Each number is 128 + 32 x the weight over the matrix's rms, rounded and kept within 0 to 255. Layers, rows and columns count from 0. Numbers have three digits each.

# layer 6 MLP down (transposed), 512x128, rms 0.255, rows 196-302, columns 0-63
187138148154135185119086166131104107163090102158153139147157109160095134117125136065135114154110113174147132179160144116149179095187131076134131136126138165163144127088127135128156122112072092
109172149115098138074168152149172080091102092157127169085110086112154170138172074139105123121124126127061164165152114085208143187150143113099143149110088108157178132135104135091109114168188134
113085133126206081094172091094083159038160132100094120138126071118158118223129166180180128097144199123047186138165202132083075182068138113166172142148099151122164152169125082142156098123146143
170134119151109077136124095090101117187121115186163117084165136188197125113191115157144113101158136113141127133045099146097079157164144120135074077150157103110154173087142143089106126124125072
163145098121139120101058128150149138160139100161109098118128135153096142170126084094102186121099147071122103112124104130146115098140162112121161109140142133108156123087128125127166105133178117
144128087173163123143130173135083167131121117148042134143129111167166131138174200134142139162167166101137143123130162115136102108099083159067181121140148144142100157111132097128131099147046175
122074132173091105138142120142122112151129125066105089077109133111104150138124136146128170062130124133161143097165082137165133085116117109128107175151096197134113098078122154106091143131137142
174057072148117150099100137207162172105102129141158172093119165065132137078095107045147064103107117103112095078188128126119131181118152112115161115102153087113140173153160149123115102129141124
128178123149128144142160061100152100052131097101155100144139094191177143127089095115171129117120095114070121108102157149085132080135083173143063142143111119161194140181134123103186086069122196
136112095156093099145118163174087159173158160158097082171082053129140092145152116167092103148126118085105093102117133105119155151121153117083159083115171123119152130143134134085113111148155130
146120145160176158168110087152113112131128152150086101083129131162162150147109104123138097121111161128115093131145112092111173095145149123098154141124125113149143139154139141109141152167113102
135142112091106104119108094153110112122190202115198158089110180133111081119108088141156123153149143131112162181107119166114098154137107088099148116155168197154175162110116137142187133074089096
159146131125169089157103125105120128158112147111113100084081106121125119115160110103158138085090196174117133155070132116145086158080139155131118141123142073150131148129104129202212179192109091
135122134188160141167136133151144103135111096124110120152144112153131140099126113110113131135127094090155153141102143064143119120125149139158104112154121154116117153099088153144127072105115090
123214143083058107138107116153152093078143101123129158117149085140159115210149105132151118145115191059111117100128152070178188139146162178098102160134144157123168175126095133187166095134186134
112090136176149163132135084178169130149082172089112150130115158115169130141179124162155102136148133114064154118130102156080122132138103077122106120091079103156095163140099143117128161130125112
135080114143140099055172107096126108107152160113117104181111142080126163160154178128169100114157123172095085146151176100095137083123177151076168120163093139084189097125160064106074119180151133
071167134086077150139067087123089141110120159125181145148138173125143099054141201134090185088097140164125086113074120106117096134134169124201042190099171105090192092168147156082110081060173171
132084105067128125131139067147172085125183060112099120144163116118103139081163104107129160119103168120095134113131121175111139071178147112036104157128123149130166143103152180150074166222132086
106162118106108098136119104106094165163104176158123165103139105125137118087181148060111106106096117168149136120068132137155154111131129167189177113113195154120092043143086121161086118111085118
163182130098127134124127185084115142128065115142096147141105176145118155116151163150105131139108121100117099067160092165123186158146138111091078137095133156107166152135134160093135130063082113
107099121141137106078136112119156112135131155097147174205149091078120082127137128143114140139153108136046100139085164099126131162121119165126145112129148118141103125169126113128088144105164104
153092090136166161144130079163119082150077091153104166144168161099179111144113151034139198137082115137189122101150151139156052101105094090136073122158118133184149138085191102156179108101161160
123159122101102105130115098172173154081095127110115083169156191132126063131113108106124128170164084104157133137122044095117153128146168146144167161161143087125172132141154113122139131123164112
147127143101131129146151103101190214101119172101105091121178120127116108142096110191127082122157132059192052124077177134134126192111106151176196071167103141110140073160158135124091113119127182
109165165147150130129111131125157182147085170100134132112158121126122141113107102125114137131136135141175110151084108123153094119103153163064103117128150094133206094166150176091106145153148121
162137094159082147112094139134169155135060156134146117140152075146141146106098164126119143096136130174072140092132126115147175138153141126167134162115129096151107177156103163044136166153088118
113155140090121157141142115116114123153068089184158112116110119168131093106155123058205120167153086071170135142131089165217183126093176113138108072158139209108129087104110102081100137103088153
134114131116150115089169072162095194094148143132065145087107088105081129097105117132132166147164120149135102099174100109135153118141102129185128120105156123136135192174148133092115180131131093
161158159160151113167114151141166089110130140102137144091169144127159093099077156124141055155160109128129103066122077141090204131128132148151141103131127190125148145154139130081121082190180102
106130126154136040070169154089118087137106092182155175185150132126178153141105126080155155166101136184164099113169116123124110119164150132162129126088070115122101144115121158172128107095137131
072085134190127082183079125138137162154120137144140117160104070133182135072134083157147141195109115159175136097130082167128144146113135149092097169100106120093175190123091102105077143177159128
114159147073109139154080133109095119145138138090077138093103154133148103139149059133151125159111154107115160087147118133131176157141132123088153113126099093127174092098140120142131136146112117
149115155143133177149157161125144091069143136132119069112137065143093126103182069137156180146120143120166111143146130165116152127085137125113150077131051086124091105166134111093054162160141140
055143162077096086191139198091164164063201127098207159158157165098143060097096156131143152197187118154171144122183126107082198146170135121154145160105092066173131128104129066140119139105143089
119158128115122083114103191094146122145155148063178038079135132154159157210100097134145156142147142141118159152119135123155101099107124122079161126071120156137118164173109092090120204112130080
181118129126119164116132214126114148087081083177112120108178123103113114115140094098093147094105181146092157156122155138061128145096103097124119146085151177147133179184143112113132112126154135
146086097164144161184109159088100112122141082169148145108095062163089103129168103108108149073131148103101084132141129113140133179114051080165084123121125117145131121171164094098150174139123087
162097103159140124113145197112128139185158143125133148053139127089134147155146111079139132153115141157160084109137138175104091171108130208082171127124114183153146110091111089134137144059043123
101133078159157142149192148142154098135094118094129124104154125122127166151168168130120170095108146102154100170192112093184070069122129146071189140140099112092139187137168091152124172107148139
124132150161136149146134086129140072071103151088118133083098126163099155135173094126163165144170168088115155127133101087100175118098137128089072148097117139145174160128164125130158136112132113
153175135059126071098115127132127106118133168173167093157153132116112136155149106109117185162168036146104183151098108057085124133086109100160101168201114137126138081145160124084109106144126137
125151169123155108135091088126135104156135147085114134112107113128112069165112115090132117127169160189093134131157085144120105180128116132196115127197155140135182067100077112125165066104131119
201129199100170218117176088151160129143109138126138126143159145110114104142105105117126086102074167127139137123125164148170139103156111115028182152102151113179172075114146146158106128139129112
156122133145118110129098155127157087137098153110141145080065154126139151079140100108140151093133145138161080155159133145144151147115098129133128158054052122174140127143186126112092122156084199
146051108150128100100159107068126129115134148108177111163088097145112148185131114160165168111111104045086165121234115163123128129125163167132140147112095074194113134123111150073105126213133155
163141097139133133146164115125137163130086117064111092103205115102157113118059160077152161121091122131111133138160136141058111174098118128128146153090132089120153106124148141126138120134119092
119130113136094135153121085125055109159118068106169121152151126154116105099116145073098100145077108182116180125136153120116150120237064063138102145106123154143107090107131133130084172159152137
124115114097131171157149094182155096121100138118109163132156172120069163114119103104176125146050089141139074129126111109151099129105158097121100122116120151071131165068109215122113073105149155
135166099140149123077126111184077148147154210095151102162131091162158135167157172144130197167171120093044115123096091066146084132155173096087126102188085211154120158144106201128200167089176151
139130117100171191079216147078136132092173137093091150135132101127172098145126119120123100126155183110118125104115148076196136142145153136113142076154178101153104113086165205069111133088160132
172126158146176172086163164184116108123103125130134105089087125163167158161136121090150134068093111128163089074132143106120168166159150149097137128095102132200140182104116100132139143110130078
086131110194169086137145113138094157129142143150105143049110107153121154103109131136130102170154131143088104093076127157110125190130100115166112154145163069162124224141082093110125105085107105
083079154155103156123165105118204063118154115119115169149127102179161130157125143174129148152202158102167085110083098144096138103090140135091150120079100115158123156110073080158082150124117162
101105105144160068107159137128129116156134124160159111072107109224177197116132043123153116226149071102103060160137117092108121188161185092143151113123118171083074155101109067145108077172090118
139118157141109109138113086140080122124141123144123109123145150109107133101115118134120138130125124094138085133193132116119174118141117105081168123126128100138178158146147129145122174179122126
145131097131137057138127123122169179108076170122096133113140161163114169102091115148138088117184080147065131068167114153124123129019164132121143170143090159127153112153125085152103134136104113
128142098132132072119144126077103116110087111124174129155158104162096131118148131218086141092139176132164111143110152156113095133167119084160074147141122146125122106103150170149080112057082095
093113149152181207098181103083135178131151124138148099147143146124110125087105147171108149085081129095118108209097118163146079135074132132131142148186019114071062080130175136100146179124178111
223128120186174113104103152104129151102185148111121076121126106180135129135172102026141132116170091112118102201100153187124163156143093163091153073123093137084081127101126072094105125125147156
200137106120095142132132099114161127134045133079134146108132206130088129130175188139140159124143102151027118203099097179137126132144079095103102092132128141138075104093130124192130097126136117
155136166152164088141083123127141122133133151117066154116099109139153117112144087144122151147129134136145102119119112057125154164109118143119180123134108084130158120127130103070159115132116121
091159180122084116111090139109162098117149153108103145099128194117141138120136170151146071111118138109123163140168148167124121075097164111112131136177105115135121085063182204120151120117129094
067058085070101119097122197134123148133153184097153110082159150180114118097102103121102135119182215119148129094128179145136155076153109096148110141175078115148064082149138056121142167142127172
126134114181106173090093113153144098096155098099120077156133114085143166131022093073151129177125131133068145107130131136119113114074111114119155185082095120126175138134135148142115150155206189
141139157135140132121132141106156115071114145139130131179096134106134136145168121122158151155133165134125152100138143139191132070136161128124077167127071097167102128166115163143136135138125136
129103133083121145129074140116061110179124132163088160111116106118145128152121111163152090197177193158096074093175092076114189105141183153118137082099130094102101152107150142145113108099114143
132119148162126134167097092167131143092134142093122136101140100139139127170163116159149125084145152086168108130130166084158141121136158117086138109107132083136143148147143111099114139142111114
131122106128111126097124119147112177170162127121153162139149153140110117132161171121090166161179106165126119142112192157114130095147131154156185157130144075089166108122114092139153133142162102
124122143117142128159147097120136104158078102108120132160105088170146146063126106119192125154124147075118113105141125169127123130169132166143177151069106166081140064157114114094194127132142113
131138047126140120212088162176118173052131138120100096121109144119098122143113148116095070175130132118104148096108114175087137158161181117150168162164121144081102135106159133093144068105124127
122070093070127190120149049135130191199087182095163134197208080156120051061173077122149153136137090132121118094080130140124102071113130116159136071120075109140107198159091155114110134121105138
093098181157105143119095120091147089101148171071072142181101111133065140116118107090162110162171102112175098107165130097136157093170148164127171149070091103123106166162131122102102139130124134
100064154161143093106105100086157176146086126216137166143132181141153144181098157101116131058085111077123121155109124135188119114143099157085143103183118095105131133125117089107100077126104177
137123115135166167111199126178150144133141147100191180177097111165141125093093101123160150123135130152111119110120109162128084112090133086132143126053105122135122083173188169133135119111161162
154123115210204195109086149036122099126113078139137119117084137171179214074119109093146110114139162188140093086139114117139111131147139135140182104079121162109105065183163121054096154177098128
075056146157066172140108130177137151123115107075114136163173156092159089092143084092115148151122182149142127118140173152109088065185117155111124173123163117070089109136133107100101154169147130
166196160130157128109154121130151124117134145101106143124116146123138113124130171127131177122132127137151094123137120110132183158156112107105125133113144127160155130133112144136116121128139100
142119104107126141172062155120127103134140144151124166181129141182113152167093079152114138163177139093136123137129156124167096129137096158108072096161091180122124187143140086062170115075153128
119170144184140099190097163097112128134149083143147136142086112177146106144107175114152120094144123136091114084135082146147109122152112147093190100152140104175141119163154121110081174124134143
129128140052090048144115118139094114147155109095141116099172123176180114149123134132158177120060113129094150107157088134135152138205149127143106097115102141111140104122132117138103099156085148
107069131060082148142103164188116048135085108172140158096130166155112131110160117129148136164075169144082088155113113076137126162095118116151060111153125164159102118127168108120140165127180143
116084099132147117128083099113134184072124184109072126153159129192105130110114105184133128152127224160052119127108162156152126232180115084079099122144076207202082154134121125162167082110116125
099086153113129131132178118104121078181194105101154171095151098082144097119143112129167160135068125107180174161126089092132128184183140183121127123103170109133051179134121115129104119206136142
170124169149134117147096151122138134126078141154124124134133132146120134105117131111172182149114088115083112099145077151128137112117133083172173093161099177111202067127125064128110117137171231
087107143159164162121174128159118144156153113158149156154145146155138125137153091118111074054173068103135134104183060102082114174150125126106127102088130205120107145125111099161134164112132107
125161163164203147132111139161114152144123118131105141211154135139121098189199122088074108113151156127086102178117175059150147122142122123088196164129118107128126148093082056086165175082116127
088151128108154086104093067110151095090105118112152138097162163112211111143136081076084163130124150080114082148076141165088172179185111137153132105152093091090133137106126176149107112149200115
171153099120105099134112125108055083139162075108082110113037180157093143128123123107143136083098135148106139139106080146065172151088172081146116066127085119111156148124159121165058152165183138
120120141111093082140148102082124144117117185115150140130116138148115141126173114153123111135158157091079120164051106043168108150158102148118214131118196100145122109160080075201099142083126149
147172112139139089082197103134146157134168183136131148122079070208117126163190153113140144120140177142181106113114108091163140107096172112149130108163119131145180120111105114168105072077140128
147072127149172122109122122083136109106191192117103127116120116127085178169171122125116129100143150156130151151092101139198122071165138168131154129166144131156159129131113125154149156138185115
143110107131072177110121130109080153133152140071181098150131088183130153123115073163116148184137123106115135126144106110117142138091139134083087109137119191160186169139114144170096162137119155
126086113088091160181163161210111173131132166119143146093103084145163152133103115161103152139106105136179137127110128122159171061190196131113104192144131115125122106135071040098114187119078202
123168204161144138159151088150103097124146167094124129082121057156182109097130120149155180125124137095123159135121105079158142120129128067146067127112146129090102113196105104142110124122141124
146120172099120123104092127169157135166145125129110141120129140143120115108121111085129097124143110098124116130124137096093156152133131170088145122122135094128140149122130145145113142128134118
119084187125144117143107125137157151110211048085093133130143111171101118082166130166149169185098154098147119146107133134127166200103084127148120118098129119133108117125140140089112140160148083
144128111157127123123116046140115077107092153114123138000133134118057152202129113114122163064165136097093148176124137160155182153094101125127191134137146177172129109147129156132097121132102108
109127109112117115107142120119139092152135121125130140129135102113138104127110138140134120120123123170111142135137141119113168121114106131156095110136128143140117145155158117145137135100129121
117105127094108183126134111120175167106143099133137126114156128154105136095153146106152110136168110113136130147115100122178134129117143101119158143175112125093129128135092137129115100095109140
148099086135136114159089153091163138155109130120088196111075094120180153123175112151143090126111113148099117144158158095125129180061111187129144066103141138123107153092148144150052097112091077
157103093136109140118126127100121149149103171108141134151113114134130121101130129071186105107097169154116155118136190147133152122089065164138126095101165107111169110160181100144113079200177083
189052167104121180143134151148075099112142151068108122124140111165172111087125121120189161102104097196092159116118137006159165174138161145153098123124121104071104183135160099134102169156079123
139129173082148102141083119108116118101112133116097117095154163154094111112131100164139115159048111100158118141088146188147193141173111072141177123149101202098162161127131105150073162155081176
123096157117157175137159104079168118119207159141156126121101127155076093106108173194126150097126110127149108144130153137153137130124101101183126126138136135134125077123108147112085153112134125
093118136049157067138146155101133062149060087189117131148058075092156165161089179153108134117126092150164108090142165143119179094090151120126000125130189123124057158201121162179113101067172067
160131160125180114108093132139145128156096129141074088115154150122160166095135110118158113143136117110135109129076143158105139114156132167083131088145097086120165153118133120100137171146106095
# layer 6 MLP up, 512x128, rms 0.5, rows 197-303, columns 0-63
107140139100162141079122104162117136123124098171148120128140137108122117179087084130156170143192149112191175169118164116156088115143071125156093144139136144123089149132144084104187108107205094
197163109087114137061166161136112092153128095077090130078125102134218098167109136166148163101105186049073154124179148106116151136147131087147113122085144117059074165134120063113152074084129159
073097127126150143145191089194187111135180124104114086111169145111148120106145120162109154165126174163121153114159117123112125112174206103145138087190144101179098082050118147164170156141129139
065122171166125135222171162063075093167120067182121119139170117141122176077092117155125132098171177165169137151135157128151130074155117107126142103145130101113142100099123099043122161130119134
131166090157128121145116112116086153016179083151140142125113140123155155121133157136106105166162093116110149036193080160077093101132140116146169117133105130154120162120169126120137179066106079
179158127058135089107112147116120165124092136106127129146138150156116146113075134172133082088144101069132101092128121124103104129095136177130123123143132137136146142166120169132171150123104097
147130147087125138179137182157123106121149070174173085206146078108108126131122139194121125133103111113170089152099152135084089131079152090157092158173140104095039127118188099135142116151107103
213130116104167117134118065112133121062103147129115102150156169197172081141124135137140135164126234045076111157171117145097090103163143165067113139075127106130119122125122208135181111173087158
137097121130099118122089109092195140087175149101109139122133106097154132135132105120140157121142117171120118110095098102102080107096088116138192189118125153139113168121125105151115099183186134
068139142129086131052142200147105065083144109143157085120115140109107124079095123177108125069121104145182184113135130149102094098117178071144168109126124151127130138111136081143158107112147156
165192120112161093152132139118112136129122116109074098178136148077108122163194098151130169113117119107142144131163125143135090120165165203115110136156093100139163119152163127146179135177085137
135221159087095083129142126139129123139135161077098128141090159086182098124105154123164098097176131113079064143115120131044102098101144165192129159172134157162080094081085117155089125116114139
130088130122099136203145157112121139128091105146097111098114127091117113151159166129125099122161138154146118101128138168131118124199102143146103079163142127149150159093161126100180093108135129
171097089147124105097176138122138093134127148194107104090131203121100065068155120090114138118119085091137138090156111155162089025151118182026162173103168066087119175108208114091143178051114076
078145127114181066114171140121114146150133127108122114155121118154113102143161080108178138171122117137168134130095138128119082125126070135077103147110108129103134096101131161113088118131128140
159167157105137102167106079143114134165120144054107149166139126117080112142175198169184044098161149126202159082131099122123144115155140147108132132077138129068074101117144116111167202085129137
138125118114127133185139154156179141100119144080086093088135167180141155164132117116137164094090144123227117176123133109156131151168087095133113133166082105122079105128197102160120066201175123
070101104150138142135120129113118149137105100133180117173207085117124166216145131101108198155184113104128167153151122166110113130094064151036114132165116149167069151143174132121118112136156163
115171107128128155101145118178132131075142096179126132138145100024175148113062112169182112115092173116148055137137104074108112146195135137139135156122121087163093190143186092100131094108075115
140167134158093083136138127134112129130128109138097104173140096128090134103093112149131124147152111139095127162167122174151116111130105135058180112140113108152103183115063158171116090093087123
145153121133088080093129155112083168127146105147048118146113121128113098127094141165144110134136111097140149128164125076123162138114105111136203113157146105144164099081116173083176117163143104
126120097164132108129151114143118146132156085112115128111046147117125140172145145103151164112084082074101120108154081189121115107116124108111115088184130081136160129158164145170134123123166111
100123198120128135190101109148142127181132134098160111146081140140148095053120107170117148125130136076137160109136103083106130120123097164096125154118181140130130121124086133118095102146111170
167152154161124132143141175085107096116131080136136180137063104186102079123180068109104077185176113097124111092155162171081139081125148147102136153100154107109150129056115141160124122161113100
102092092048086092114160088146171143146148153104131118115080160136099069146158181150141204177139159116112126105182127098159113161146119144187109072127183124089109126143170124131120102097087104
132162157109150129090153098088148159115148136140103153125201142193134154097159142125153108092070168122175099075114137098152137084149118100161077140083197188107130136136155119181156122126083124
111102139111170145101092202132107122129140146084084143094098144093223137116110165133114113061126148169090095064109112168108098101146161124155165147093143090116129151096155119092125111125145155
104107112109129093155132089147122095083148090146083155134145140094115122159096177113121144123154110104212105078119089119164155121166190125148123151164106082093091111129187139102165191177164126
117137133071099146124121142110125118108144072143120112120099159123162164175164120118103118088124114143140159162122129179154121131180139121177177148130116155104119178107119145120132167082065196
094172193108076075117149137086054111141098170217121125131151150163143145178120158125162112159127128111128170099133100101173125072127116190083142098068094137109101108098137097113143141147130139
153113142121146140118193115159115124129142179132145152075185116088130120114141185125100081041143125169079189150152119126150146105132093119115150094120142143167105172100150127170098137157120153
118175080136091157185156164095147066195131077087115134125174114146125110147066105171052104150109091126125214146095130072090084152150111113150134132125091139153086114098118102151147059189127112
085123102130128142148099180120097159067113104128130129117163120160123093169139200154137126109085114123108079142178161117163123138157073121168133134127082094181089122148127209136169156106182123
103130194090201056123155158151143136041199145124122108152147127129196201098129151088121127087219096147156058130140108114176108164173121101105150114086175127160090230123051059162102132145097116
070154115116177130074171092172092073111101136126167151110152123129154090077120121138098127124101132152108142115155146141140119132111123101158121108140038143180142126105173148180165087088127160
195080143103136154117153160115162095144099156169139153086140161124122121135215111141170089072090121133157169088128140136041147133111129093143097133106181193127143116138125145132134088129165159
180167143139148145155094191186092196108163106141053141113123146193131174118073110169125140108079058167142146191126112161124120106108125154106134132146101180161127101108086092138067126177092164
111127147128142142180115070182128077151148110138179094140108123095135135091157124115131139133059198176134110120127153195128164118124140148131225115106150141143068137160102130185128097083146123
170163100118132132134169101144171129131116149091137061120104183125099092197139085110148101094122151144088146121218164159103059109133128139121100169129111152114098146122062139047180128104123120
109149105132130115167106166127177114082126078136100145204103071171145128085153144184103096087119213082158142140062109130152112141154135145159126128151128165126128115141121094099101114155083171
150130094093099163059189111113158184129124129135095129182089111129101084138104168121186172119107191115176154139121118198089106183081128089151128165095107096097116135097140176145133122058137158
089146122160174097104136181095195109060164127114074145102111157175110066133179113129093148113100144147160134144095135141180167130160128154108136159119107107075110132141172081127171081151127146
121117146157121123103127157107078142196145129152187220104209183132116122075132190108076095163121118172164146124135141141103117104103118161118081088095147140130102105131082104188153123115111169
165140105109208170078150094065079104166123087100165095092156173161098134110170133106091114112137129092132134057135129128153121109161149098124172082107193162135166079087108110135124163146091120
181162146093178069119077140126154157070119082108102091136141164129095111164155183124150098142160138105147108131134152138131181116123122176123140149140097117153128100150126154174212084137134151
128183082137168096110097155081117124088156129130131149095121178132122143089172161117103082112096124122176126157099146151190176099158143145080162147178127092125091132086128133136129131090125112
117150203153107096097152118139132122182118072159081103107139186161150126118162148135098187137114182109121126136186128103128172083110119074102151093120077094100086086129141130124100130139178110
149174086122136152125104141131118137098165188143165141106126119107136095110106183121096070085132143127062106151014195181101109117109089090104125151130130139170019151124107151143176113148124121
164144073133203168120145113144127179128065128158156120157079134100173113165142137112086164094060175156105138114178125113105102076194143098136165179145100161189111167138107120129126148101121156
074131108122157096160147103078133107057146118122110129090152184085131146202151136219172174123135103114088117060074121154160127145114121160080178131135172156051110140106132140112147136144152108
103094152090152062128155194126134122089136125172165144076174187120105135095113153136178109150152141121190132174145204120106117162133165150136104123126156153070140091123110095131131119136125139
104106145066102058127145115108159152107188117157143100152136131063123137153137113095182136081169131114131114190131135121149124127219101174122100096085135199125097169163146124136130081166176160
124182143078129086109196156121198135104139172188161117117082096112175139098129098054147115119086160115113068087096180104163129095120126157158152065112055099152160143111100093083126071146085088
119106132123115179084105163112119110145039133121095116067117181095119158112108160156131124129163109125144193137198089105108124133146049149183128169176150133205060102099161132109083114142157128
151106135082187085144140151107101109140152109133091098107129146069168161101134135121158147100074139126135180117125125183149060153132107156151123145120154173101123105149037127105112191129083158
129156137136113167174179092127138059134068060091194155112134159143161088177171149129136118094139129148150125129140166109103067165178120077151161159132191086163091177121115131123116158133143099
128133092164120170144145100073126161132115169088120176141148126111142127176133133168112107159148139159123127114181132140149091143133153139103103126164091134095088119156128141123084099089114101
167138038133112147038153141173062069142135122073119102096103132122087184163139153157159202080072158155113173175128142135150070096120208143146191082115164161126116064130082095104087155119066141
108176055088064086146125125108121155146140126154129114141102145122122111064172104141111129153126141115143150138106092103153106103134195121039159177144139057015127076106134184161135110131169100
138185170098104130132175132126087126164140109105157120141131135144105101049144122149128150147156122091135127155126121150161137144201153158080115126134115172130115110151056120126067123133140104
092105114127081175158157164139130097062101098130118113133161163152130132179126151192125212134141134139121134074137124086113116134126129137133164130148167151089124156183125104131179126191054112
135159126173137126153196159128143100123100186139157146148084161099122110112120113111125109132138204114118175125155124139091137113197121095137128137152085147145123148115085061116087127127183183
128103098115063122166124163156112107157089148114115117061106143101096092141085110135120100168144144093108109112178076109112113141145103085073169108097134118175114113117124160174129165073144224
122119160141105137166111138138157146129137108124132096113086140142089102142152175167094178142132182090108166142147130107139094158133177078153094139178103079212187097133115191171182082175099123
148153121099104117176104080115124113138141144144131093066110159152123118129125150113165077113112063132093114126121153145104161140123137151126121116152170133117106148102096158123124120073118102
139113164126113172099138109135142113135140203135126035107104109152162089068136110123138097127098101122147143107144085146088127112189142118139139149122104064146132106185128117150186128134101099
104162127150165131123092136169127167128127107096078083110166157136141131127083167107091128152131092133147113106131099173131148158107082098130134140150145054117103180167129177081105168097144155
131097108154131086100093128087098128190195139089141113132115136154152155112139154108095157099105176101070118129131140115072054128186126136075100142155147124111153067127155145119128099128151161
083148111182132080183096120129146156164139137153145129146107145145085062144156119156121124106172182131141133090134127152083100182180163055136125123153110136132115165168152097117186133142147115
109163078086145112132133126155114112181157174134139145122112128092187133140135152128082142191090187128128112126091089083100139125153108072180075139162132155082056134078160120145144109103138157
154180149103180182149132134150134139127133120147049108148117142146089105101161122042144161127134149140145095084094123174130133082079152136141092159129097156127136127117084129149114150119084138
115149131105153177109104172121141131147175120124116090099175197147200080121142129103121150104115096228095151142097167123175080105144112169119105159138161113111134114182205142138158129150162133
104140132124120132110105155060177123113130108130145112117199154071083139100120140189147076090140085170099123120104107132112088128175125110125099124241189102146159170082139158134133103103095166
137118119115098069120144092096100161165187144115150131133111168132116151091125140139106139158054093146107150128093168185115189146082146104184162157181091156122124150083133141153097044053193095
111157107068163136069120154092083058066148112110094148102117171122105137181101119170133091171146194057151160076108121117130152125157144111067151159084129131120100187094109167177136132103161112
088157144080121106108162102118104098101161122087145159166147133114101125045107152130118179166134160087123109097096170098147109156152095116150163162135157132079085095154190075126100053221138175
157116142106107088097141123151099191121114100138159101101115131125122121105128080141122078152087121101165130090100100136112116076135129100132184189101132107141124107130136152158127121100187169
089101109095121117142164082124066113125157160112151178117141165146043138129075126133152117146134134145174116124105108133162133102134080137152082120195089151139125127100129100105128068155140111
196102105133085107133150079165154121113138090106115126096074133123181126090129170113074133130111114122169171076156060103136150087122121055104167142160132142140117080153119155163124126131101169
112147154080147101148116100121092125150138137105152153120134150113126104146156185132057131121118064155144143119144230178105132141126078145107031150106123120158120140188115079120136140114115168
117149193139108088136146074079155059126114110154114129148180144108177132162183124081119126152088196123123127154113156183123108081139129147113097079153163096102076165157128082112138144178075056
164204128117152105193159135170153167109123120133112087095074101166125160078048121160187181115142180093155121103097105054164123115164082157151117124133111133171118145129125143118116079132109096
118155086082131107119117136070178122069145154112145120139067162119098169153152138142046100137168203142148116141173166117167120172100149115070126061125135097144097133126121140112126110137091141
128156141134194111127146126074131132057187094152132160106126107128112187153155112143155161189125153133094141118173140132203170103116088137118158170113154176146138109149099130087096122155115089
106134057126160141161131093158103164086099096071179104070139098096121162172103160143113121170079166139123121130137160142100190166137065124079197160125151056179120074144133138097137102118128128
145100100127196137129132123070160162129122162120118175114142152177162133050098147125094117133107107133103076088111109127108109123133154147125058050125101072142150150202130072111162138177108149
172115057089068123142114088123088120179115124132145147148132194116168134083124128175198105086137122104118084182145194094108040163093118121071114130150127115109101153114149149095101167084086177
091123179124096057112086122131171094141177151138118159144139133181172157193113148136141106098129215126164122112148096111162123108116079135084100116098162140099080136171142120128090122129123159
084157090116164045054115137137103118111151129035140096134093126121080087133026143180133099108078125127160147119169119163091105128110111143118082162096094111108134129113155125102209108151172107
156136115062084151123143081103188146104119082096106128103124162135189121129156142136126142065122151099143119160138088116110124085161089104068106175140140116146093130125126085126096126139089090
095163097138114173169140115087141101146069155112125131143094149176110109123103113140095193113129146086087136086138145160071113117093083088144138136147116155141072146120103130161063120168069148
127146129143151184134093118141125128177146148101145144102129098122155085080153160141200172153144102139170130160107142182100133135136125149154133095121167203075125141123101168121123066102161198
127114073169170099143146159097169149110097142131143122126115116184109136105189067151152098150119140134100121173145070100098037175157124117074115128119162172132126204154087111110125152159104163
108119138180114043086130141123149092138155110130139126113156102106112060099123139117142141135103134160090130125121130122110085097173120188153100159139138101158160173085070149192173140109114115
144108109104102122086169092115123185117149126130163140111124133139075118121091124140106148172108119109143132072107138076122131126132083119090139134123159123105119160099144110112129132069105165
141103111155070141143163116118126129170130130168127093097075109157106111091115126129193131109197200126146129117114172155091133057134182102087101146122138159158137130063128145152161108052117128
123082166127109153151089114125134126102137088116115141154118164087166094202138147133149095173124149111132182115172172103095176089142130116168170072154110107081102122113116156110101130124137097
117109116136128116119118176142116126121149108118125084155133108123148109134133148137117157136087126107130167096122144165144100151136132122105187141141158126111111158111131132128103119145133139
109155159129117071089151175145082110160141118141141097132227132111166118140109127132133113134087100077140147133161138161127117139158134123113134097134113173086165163120128093119100161130121102
136137089112131132129108116121112137088137140136183112098138135166140110120193145154079124183136084162194143102108208166157137111221076048132181136142174187131165165177049114187096105200165211
086137114145096119143155143089203120076138157085109167128147109079087132174150152132090104135151134103143130148141089096102122090150161078117138122130144156096077103084106096153141174081137140
111083131110072136160112140118141105133124144180117075132123194045109059102089110089203111091093111156136131092105118140101113125136139068132111130122139151123126164114255138115132117114156166
136140152123114164130105048128101154131087122120111106159101140106137102124147166124155132126156152139165157123224150127132129161124088109118119111108195158097128154183101148119092159132047142
138121153102210146164153141138221171158122158050141113170123123121156193115102141131109151124099139122139127086171135149128066166128124157140099129142098118178074195152207088105146091113114121
125111154073157065097162161105170004129118136158062110141138141128142155106113143126119066056155127162165118106079149201096129119143108169135000124129220129154097107247034145219137123113209043
149099140116100066105108123137114135147172104106138084144092150086148137120133142149175143110071109093108191099097100160127093150098085103139167150162105094142124102149111122142118121112143099
107129087098183110110150134189093145118121063199117090141192081141091120149140103135124118148089152120082103128118104119134144149175125172120138139155115075094109188096132199153081128168160111